{
  "n_layer": 14,
  "d_model": 320,
  "n_head": 10,
  "n_kv_head": 5,
  "head_dim": 32,
  "d_mlp": 832,
  "vocab_size": 4096,
  "activation": "swiglu",
  "norm": "rmsnorm",
  "norm_place": "pre",
  "norm_eps": 1e-05,
  "positions": "rope",
  "rope_base": 1760.0,
  "rope_fraction": 1.0,
  "qk_norm": false,
  "attn_scale": 0.177,
  "bias": "none",
  "tie_embeddings": false,
  "parallel_block": false,
  "init": "uniform",
  "init_std_qkv": 0.0289,
  "init_std_o": 0.0289,
  "init_std_up": 0.0289,
  "init_std_down": 0.0,
  "optimizer": "muon_variant",
  "lr": 0.00138,
  "lr_mult_qkv": 0.7,
  "lr_mult_up": 1.4,
  "lr_mult_down": 0.7,
  "lr_head": 0.00414,
  "grad_clip": 1.0,
  "warmup_steps": 200,
  "schedule": "cos",
  "final_lr_fraction": 0.1,
  "batch_tokens": 65536,
  "seq_len": 256,
  "doc_mask": false,
  "train_tokens": 742200000,
  "steps": 11326,
  "dataset": "wikipedia_en"
}
Each number is 128 + 32 x the weight over its row's rms, rounded and kept within 0 to 255. Layers, rows and columns count from 0. Numbers have three digits each. The size before them is the row's rms in percent of the matrix's.

# layer 4 MLP gate, 832x320, rms 0.0874, rows 664-677, columns 160-319
103:146155120159122154116188143167100075184097105100132133125118082130211108138093102025136146120104149129145147143070170124164105169167098137143146132103113116142165125171105073103081133149121124085084106123100118120126159090094125105120146134140065070132103118101140068080126132117152082125094192102162117152167138133125121112153172102170161086131152119129137080059088140183137111133145119139126165100121107134175125142177134105173103091103181176086123117105081079105150080145135216
100:158117184129099097125137134106147123155108137099101177141178109096134127114064061079187147137150075129201128102103138110125105185182137128105160110154149142152102112096091126075101109069159138092154141158148140116104142075130151137098173078169124164119183104079130139098142146104102159107145188126160063127130114105080193134115120146147124184014162115121171109109133141174100129072193144115153144148139138095138075223154172111101149138114115089156135092123134105112149063162106139
105:115133114109141161127113114142171111134167147119152152101083106127114082103146116162124195141107087118111163162139175122142069126105149120130109059087102107125143120091129158138157141137156150117121121116184094090106128134114107083032170066136097108168088126146114144103078103169123106102113153161129156088107094152139158083122150094075087130157080100160167175138092169136170135129122152155072155112108151134112136075138172199154152098105146084135143076116118107091065116110170088
101:133101183141120131144089118132118144063185111121099118102167149187133126116136144111107164148129195171153223149121129099130056135084133095157129076119125134112152149127116163111165135095103117171120063094177121149145097183160125079117131089139122102146105200136099167129096143132088103128151116145163145127175154163159090048156116134047093118105181103155139180160105147141116066149113159121153159113102135124128060093192137174084099152105149108115130172173094162159059073134174152
098:133137086108134093182110159165087105144077140078158192101074110109123109170091134102104123159169107100116126096101108119139154139085125100154108147111115181133125134106170127183140114129090176125145108122139128136086073129099106079145123143156119164113143079167118147121132160125176168132151149144107133092115124111171124114149072088111161198129121203144116154183112132130087156130137092118179124113147099149077180115081114194075059190161158158167147164110153156163147164102116097
101:105095078095162149134141157173144111193139126136127175103139138117165143105088103147132169148097143116155120120091110105116086135106155162172126164129131118133176194122117155088156085167057146085140175121123141143162122159079172118079190115119135148115116091145105111090212162157147115136122076190124113070090076144175165086061119159118050121120143165223139125115084120137144121162115130104101111171066109154128158139068054087141161125159185127135121101139166113078116135141130110
096:069089105209141164161122154153103153161131156097085130082091092118125179050138091147122158098200103160165108121145131153130166129124156163075090154087153126099114122153120133163141152110100131147092141089190116177172132101070132118134121115144135116151135083168052073148096173087158163137136162093081115104124087109107090148086066092183111071150109117139156125148083114072122130156203144143104172175102119160140100126106102147136179135111144067170152138153146078153092161086138092
099:121146195139144117141129114118162125128101148112156181129130159207171148109128142130125127055145132147111104099119131142145107094146193153120105101116129106138123114130071179119180143121120187091121172153150099102123143100124177121153164111147074130176167112077097163143120109154110095139052083138161115138099108119181134154152111155099171172140124157173119163031104192103068169140079106148123103148192176130130117111137200080120110140113076162181118097125097116092158136082115145
099:097146135117206164124114066120144092134158106120102150142174158178137104136113139106167150125208077119081188131112189174128139109187148158135136137117162098109150131170148104105117135130093094192114164181137133153143108073097101146122163137140080099114122137159117139165122146089073133132136145120101071136051116089143093139106122133091169146126123153124099171137107086205081154173064212099072072132096107164139114117163107163162133130121122129102108163094174124112115132156149141
100:123111191138180122154156104138129165081142113161157164117148138143151130092174134123130128170129106191136127132156144161200113071130137160069152156113116153096105130074086097139070189136152165107135086205137142055106125167146154067110175169114169135125146108137093082171130160148128130101136117077100160084224134116141133177179157196102114107152167148083152113115084070081166177101133123085126142178114086129185155083105121131134177125148125136148146142087120119094101073149101159
098:147211136089115140113102105130111117150137169168138146162177112183148105130118140166131127167152103076134045192143164127095107079150182188099181106115143075129115151104158103161140098130147140098122077100169056116150129133160153173194067148154093141117166121067109141135121145022189108124113110141178131090134107114171106081123092162130169085060103101118107145192139102166133089151129163109106117094095149177159085162132105146177161095164154114154115087102118132095120164071101221
101:150194124179114111064133112127144107126117132132187122151115150169158176160101134132159105152188150126093215128133130118174122147149151136126128124123099115132152094076146141116037062173089086149154119166145093098165183066156159113106160132114114083174132105103158147130167136146150083179144160169137158099140152152134103094075139096176102147131175074118157117129093189109164143126119164183154092148167160103154105119139173112146144092177136133086119064167119140191116108144101134
101:140101130132065157108138124094155084083081106116071102134159155127106137054039072099120164118146141152067135083162122198104140125116120151178096066142121178133145069180145127127155081121153112127175071080152121143151142139100154104144110171120163183159155124114152121117089114105138169185140150162060126123126133108110143083187139154135073105151098134174115164111093112111127106135152110113149116115147128117176156102119122147129198086130109128097154141113109159122102053074163104
098:190108136143146060098127133149129140134111118194149149084097141121127168181151178129086143119173123160141159163139177098096088145118144161089143122129081161141106129155094121124101105125110116079145120074178169125136100111101061141160149171100094129140153080136215122109117188029139156125121124110171054118101147110083142105149122080098141127095134159125052151163151138095159114125185174127179156135106149168166159195167092081095142136161083128162164153113114152157156214135121158
# layer 4 MLP up, 832x320, rms 0.086, rows 664-677, columns 160-319
103:142144126105189163075146085157130175197136126119152084149132115137119135138143147141108153117170165121114073077187103081155174092096118158077089158129132147168101080205125108132137164084121162157089094158113049114095150105142131121140133127129107159119106102165094093140134170123131123170134065105145085118120122126055150124157077107147155103070113176149147101128164113093134098117131197173176128062096133201099150111105117144139108146143093098145082121151105109119047096185061099
100:153151193150130107177154130065139098149139128164056169106175155135136118107150119131149187133147107152143124127127146105143134208151128136094145103089153132130121065126121066148092100115146131105118134128157144169167104112080150150190132105162149144129199105116146149205127124134182124129167204187148113195150081127177155102126096147153102182091089117142123141065106119132129116141170147128082134174152154121160139115125144132082157178041138123122149141170123142099164098139143150
101:131130141163133117128135113131077165158125141132114087111125148146143175141156084107118134153150114131117158138077135186181167182128134154100152113086103134105139141100072133134203156131115073050102102164092164120128168111123055120131148072121101152130098127066097194153093144159114099129106133133143195155124140156118119080082126094098105097121169121084167071144142086126177157107196126159139134080143165134097114128121149127145164131103096168136135127106060140083085123161082118
095:131133180185124103142133155122122134155080098165085127108111171125101116048152101140162105156176142128077161123192137108095152240116147182109200143100169083178200163152173208173128108144125162218128144118115132133124155098087102113106105141140153135166107142098152149091147080085136168100127145147109115125157112105156162114126148170159125072177103127104166134171093130094142100119082172096140149123141120077146181143050210120173162133155147162130053149121129163126153142135136163
099:120181101147104144136136116109098153117136125097089068115143130129186151127170045145074094130058153057093162095149154175088180114148114096181109119152132110143079148169127110113137121088136048101074120113088111168115129176154111157117120121122117091155124132099107070143113095203144120136154115157112057106107137171093168100108140216125100129101075103124140138130143073101152114109132188088132148078132149154114081135177075099153155166146139086136111095121136177109097153122150139
098:085069153132174073070212149085161131122150141141162154187058139128104110124163102076113152141126126166126110091135133111056148125081172187144134062121085126087103107089130190115111154169160218113140140102120123104119134152101081175094071107121136108122128107121138070086087150138120152116107136136107087148141059096119142133119130160175190142122125107050107147093179150141157102058148149119147104096101126149091099124145155123080108156106141126118058155148093146112102111107092142
103:084146101088108082145126123133100203155134152190145175153152148100155115077145186140125102081150081102129114150136115151140078072082133147114108113116099082142088101212147053149126137102096104126133119189127111120172161111135219127173129115146124085147168146104106154147126118106134101148159139105163129149126188126137117061140119117110151127122161081092125114085135129138174188131119196137136115181095093146087125159153123108103153164168090117179134148143167104137146157126036115
105:106136112051127058132128185098156131157104118170137149158099152131135141068110137188131105148129123117151182144098129074060167124129152141171169162093078151088142189150194123100080134159113161169141133123142121152155131130092131088154128055092119120117133101104149114171100128111112151123148124108094144161143110114138116123098143113084149142165100191112145186156126081143114126085130128137161103050147115083074115114122129145143126066114098110091079142131109167169169152113165226
099:117094103104120156095119093127146101141132085097131123114149121087200067147152161113129162119159107090184158133119078138157196089127098173152114140090116109061037171125192070112135123174164145173100136172122122122097207173172186138090154126158083080084130077125176112103177104130118108122106158143127083152093099103134110080121143078106124145155081171116175130112102156119130123157146142167151083135147151154176109182180110156116109141141144146104110136118143088173092078197151111
104:124074118087159093133072121151185120140078092204115144136144170098131118143095093147162158155182110115131149131124117127137129080081158091180070109151070111118126168120103118105120101137154122093113158138141090126155074108163117167118102133137098100159136104119094107148109089088111128129084132097132085166094156151059123100111092104111093114173158136161130098120140154075117204164157096076080068109179108114112101140128190125154081155067145122094137145118094132148083159078146132
096:168102170194135095104082119086151145146096106136140089103094128164089086136105129166141141109167109149132107156154152134125062113093086139106110167129146118100134071152134105169168109121155105096138138126102191167081129152152143133114134098058139089127131144140104104074090134137129135114062089176135111132171083123137188114127101139149137057157143168156116071164092100106124075127161119128108148109123119085114134082175165162124102152111153104111154171116129137138153114116142120
107:131112134157146125103157109110104157038079170080138164168190169111166118121123111087136086073119099064115107070127137131101083140091141176155114144151120142118144156081136053131051154121152183148138083135091150125121103112140087073107127150127106148134188140154126115111090109079115148097144163133118140167116163114113129112130090124140094140131058136087124101137127102110126137139135136116087113126108142116122080077147100155163135126141138135081059111079157107118164149121074125
102:156101113098131166089147104091111171135152063090110108094129115064099157103175172156152150145117116148071065170148148152109123104129114147100127155120070144115169099127117158069134108080136152062116150143094114146137133150113188131109115170141138197133151102198084127071158117136150098095148101057103090112135148194069106086050146105103122157155199180153140150136143135113161133116150101164089172140147130170075148146111131123183101117113084027147142080119145172095065103114120116
097:074093123096094151149092166097136145119141180111138144119136178119107107078095064099071169096118086140149181125145152084130135096090113179060126079102105119102192158161112174169085114173109103206112128152147146147095165181199138096128120140130193122129100087137084123104099109203145114170172163149082132135097124136139111125143105077130104095102158147119159140150126073089075119176146129120125080139130133131096143152127171134106201111106157164114116175116145132150082121125083132
# layer 4 MLP down (transposed), 832x320, rms 0.0391, rows 664-676, columns 160-319
100:125127099123149192108174059144086116147172180130154045149124160072176146165170193071115143135160135105109093085143120097143151150156141158157140188132105170115131118145182104174161134139155100156142101085117134085113122175098139101170165067146136133147144128127104081129121149102156164095155117117105115154136098121091132081098116185160108154166137197173161092090130133150112110128126105165179164088075042196096112058112092121142119137119173094140131110160131132099077154181096121
097:136155132164138199131089099208125067161069143124183146083129154108124120158111116143129135138154148092120089173190148155078131144095133160110099167137148132054118092191050081150097171179158162163144093092120184142109104126126132150165160117100138092121098134140106088174210170143196105084145118160068107090175093165165129114143027129149150205110124149110128100092092124082162155143125115120124169124135141144115149108108162147143094151138114153144099089086105114149062122141082085
103:122100127112185126117165094154081205048065116165084083154104172132092212102126138155132183134107112208078110123122108134163129168113123090131133079106134158140075126090122164139116183100125119077144085143129093118134091094138122115087089069106103181066120143127175123131119123157164122074171059161168116061137084126137090140140106136195183079125164085130145095148146132109103115169166139089129165136092187084106159115148125117156192164097149103119060086128129099147120156124183117
096:187108079132156213107175186039165121139102138158138107113106116140099095122144176123106136160109099127136168079131162166132150181098180109120172160160149147178136075109120125197108165121130114121156109140104096108080112110145096135254171139113102099112103133126100111102103130099144142077124139090162107144110152160122132147122140177143152142177116126134148081104156080140082125092132148155126198147150048082105153152131111064137152133110123160113135154101217117140132188146116144
097:135115148110164120063143129140169136109172114165165143092114103173138098161156099151120100110195171168156128130156114112075075131134146123062154127161148157116182147159114138178155094113127155167169120174162159132131181140142148148105124157118156151096104073124107130169176122148143155115197184097109093095105122085144146135150105139103116088171156155079136155151133119169059066130114108104149135181150159069113187149121164144086157169093091122139183160136132105125127210137089076
097:170158142172130064070127071071127124155175088182185107155076158111112114205127139139155104214141165126080132143147115117162092111129123158146146161128107172108145112083127144156096115093146131188115110140118113109134088194141102099115166094141174147112127131144101150137092125130133136116122209152146136116112148125097083120109154032136156131123169105124063174174159157169096165129159157171154109100159092117099107121205128150151174126155160148207151101162179155143117110057103105
103:111151134101115120133128193175109172169107107098090114101143072122095161099145175097124105104154123104114083123131169130109087127110101177102111124173119069095125084164133076134162156124163091117128168186123107104146177149178094114125081126128169053154123151127061119118115139070113153168150204140134139115140157124124066083080169117125152091168141070143178135170110173091140105081154095136121127128123112135124125135107150107100180215185180139157142193117138118158104146122094149
100:123121119058111096045119162092118162127157160187196204104126146086134146168113137100112102138126127148120163077116135085109166080133161148188110166131140162139118191124125156146160144160151111135107055131070111093157122085109113128135176151103153131110098149123185144125132139055141119144134121148177147108109103164065093103093124119103115143197074163110096061098083111100127130120166106116094144144104091141189145136131120148075176156142119158108140095166128182122145139088172111
100:098182129092134143122138067064149104113203095143133159166097137182127105140137115138118097111100108085073115147142147129092129078107120134125083122090131113100121147165075114111079091139131072125141080105105087129137108092079108118191140049144120114139151101088112136148191111154131087111168118163143111080123121116122155073141167115131127105185181105151182100166124100114113127142088119130090112180097140140137129177149130131122243191140129146110087154147187125161101104127108117
102:074068132121221130120105060103124160170118051137106136129156139134108100167180130136093186070154130101099127070141124115154097123127112134105152091083164136100132164172100178136116096154104154147165114118113165116133152101179090120138072124147117126135079116123110156187139084140106109098148127156121060130097192116095085138085090137143090068140180093144133074147112142133127096146129100170124164118147149167175162174078154112122163150103149177118195139141095148157094171053129118
093:143106130135119163133133156130116102094173135094166138138141108133092179156079131134166171134083125149179175101167131134128097077099141174112086132114153126046148152087121147132088114205155097075160149211103123116125123140125105166128122106103131120108107107086132129093178160150144129110136116075105151208118109107077135147104109104160146134123124158139120111123121133211167157098137084123103107105118093133134093150145112066157121155069156139112142183108163116157149048126124102
101:148155149167189120151103174076142094101149135056146153126096096051162170163105105134086083137121157183072145112121133112110117141126137095092121144097151116082116114126126119155102142135167105156105141145160092094135199142095076152124093091096154172130148116159080118132157110088137138062138094087167135142168108144106054090119148130172112096108082158125142079140113161126208094109137166148108114062115117106178079063135067127139125169038101091132107153138109129172148145115098065
100:112141140106147112150083141110160135119099140149153096126150096104101130092183124151068150114095089173113137108157145144170118168134089124181147109161130140120089192101165139104177185127162172121148148146186069176171101169134127131186183105130146133123130245131131080122143140119195062194071102157103195140158114099147105205142125104069123110075105117137120158070142168130107142142096093111104125123170168115147126090133127118191096206166098074098090114097142085118073124153073151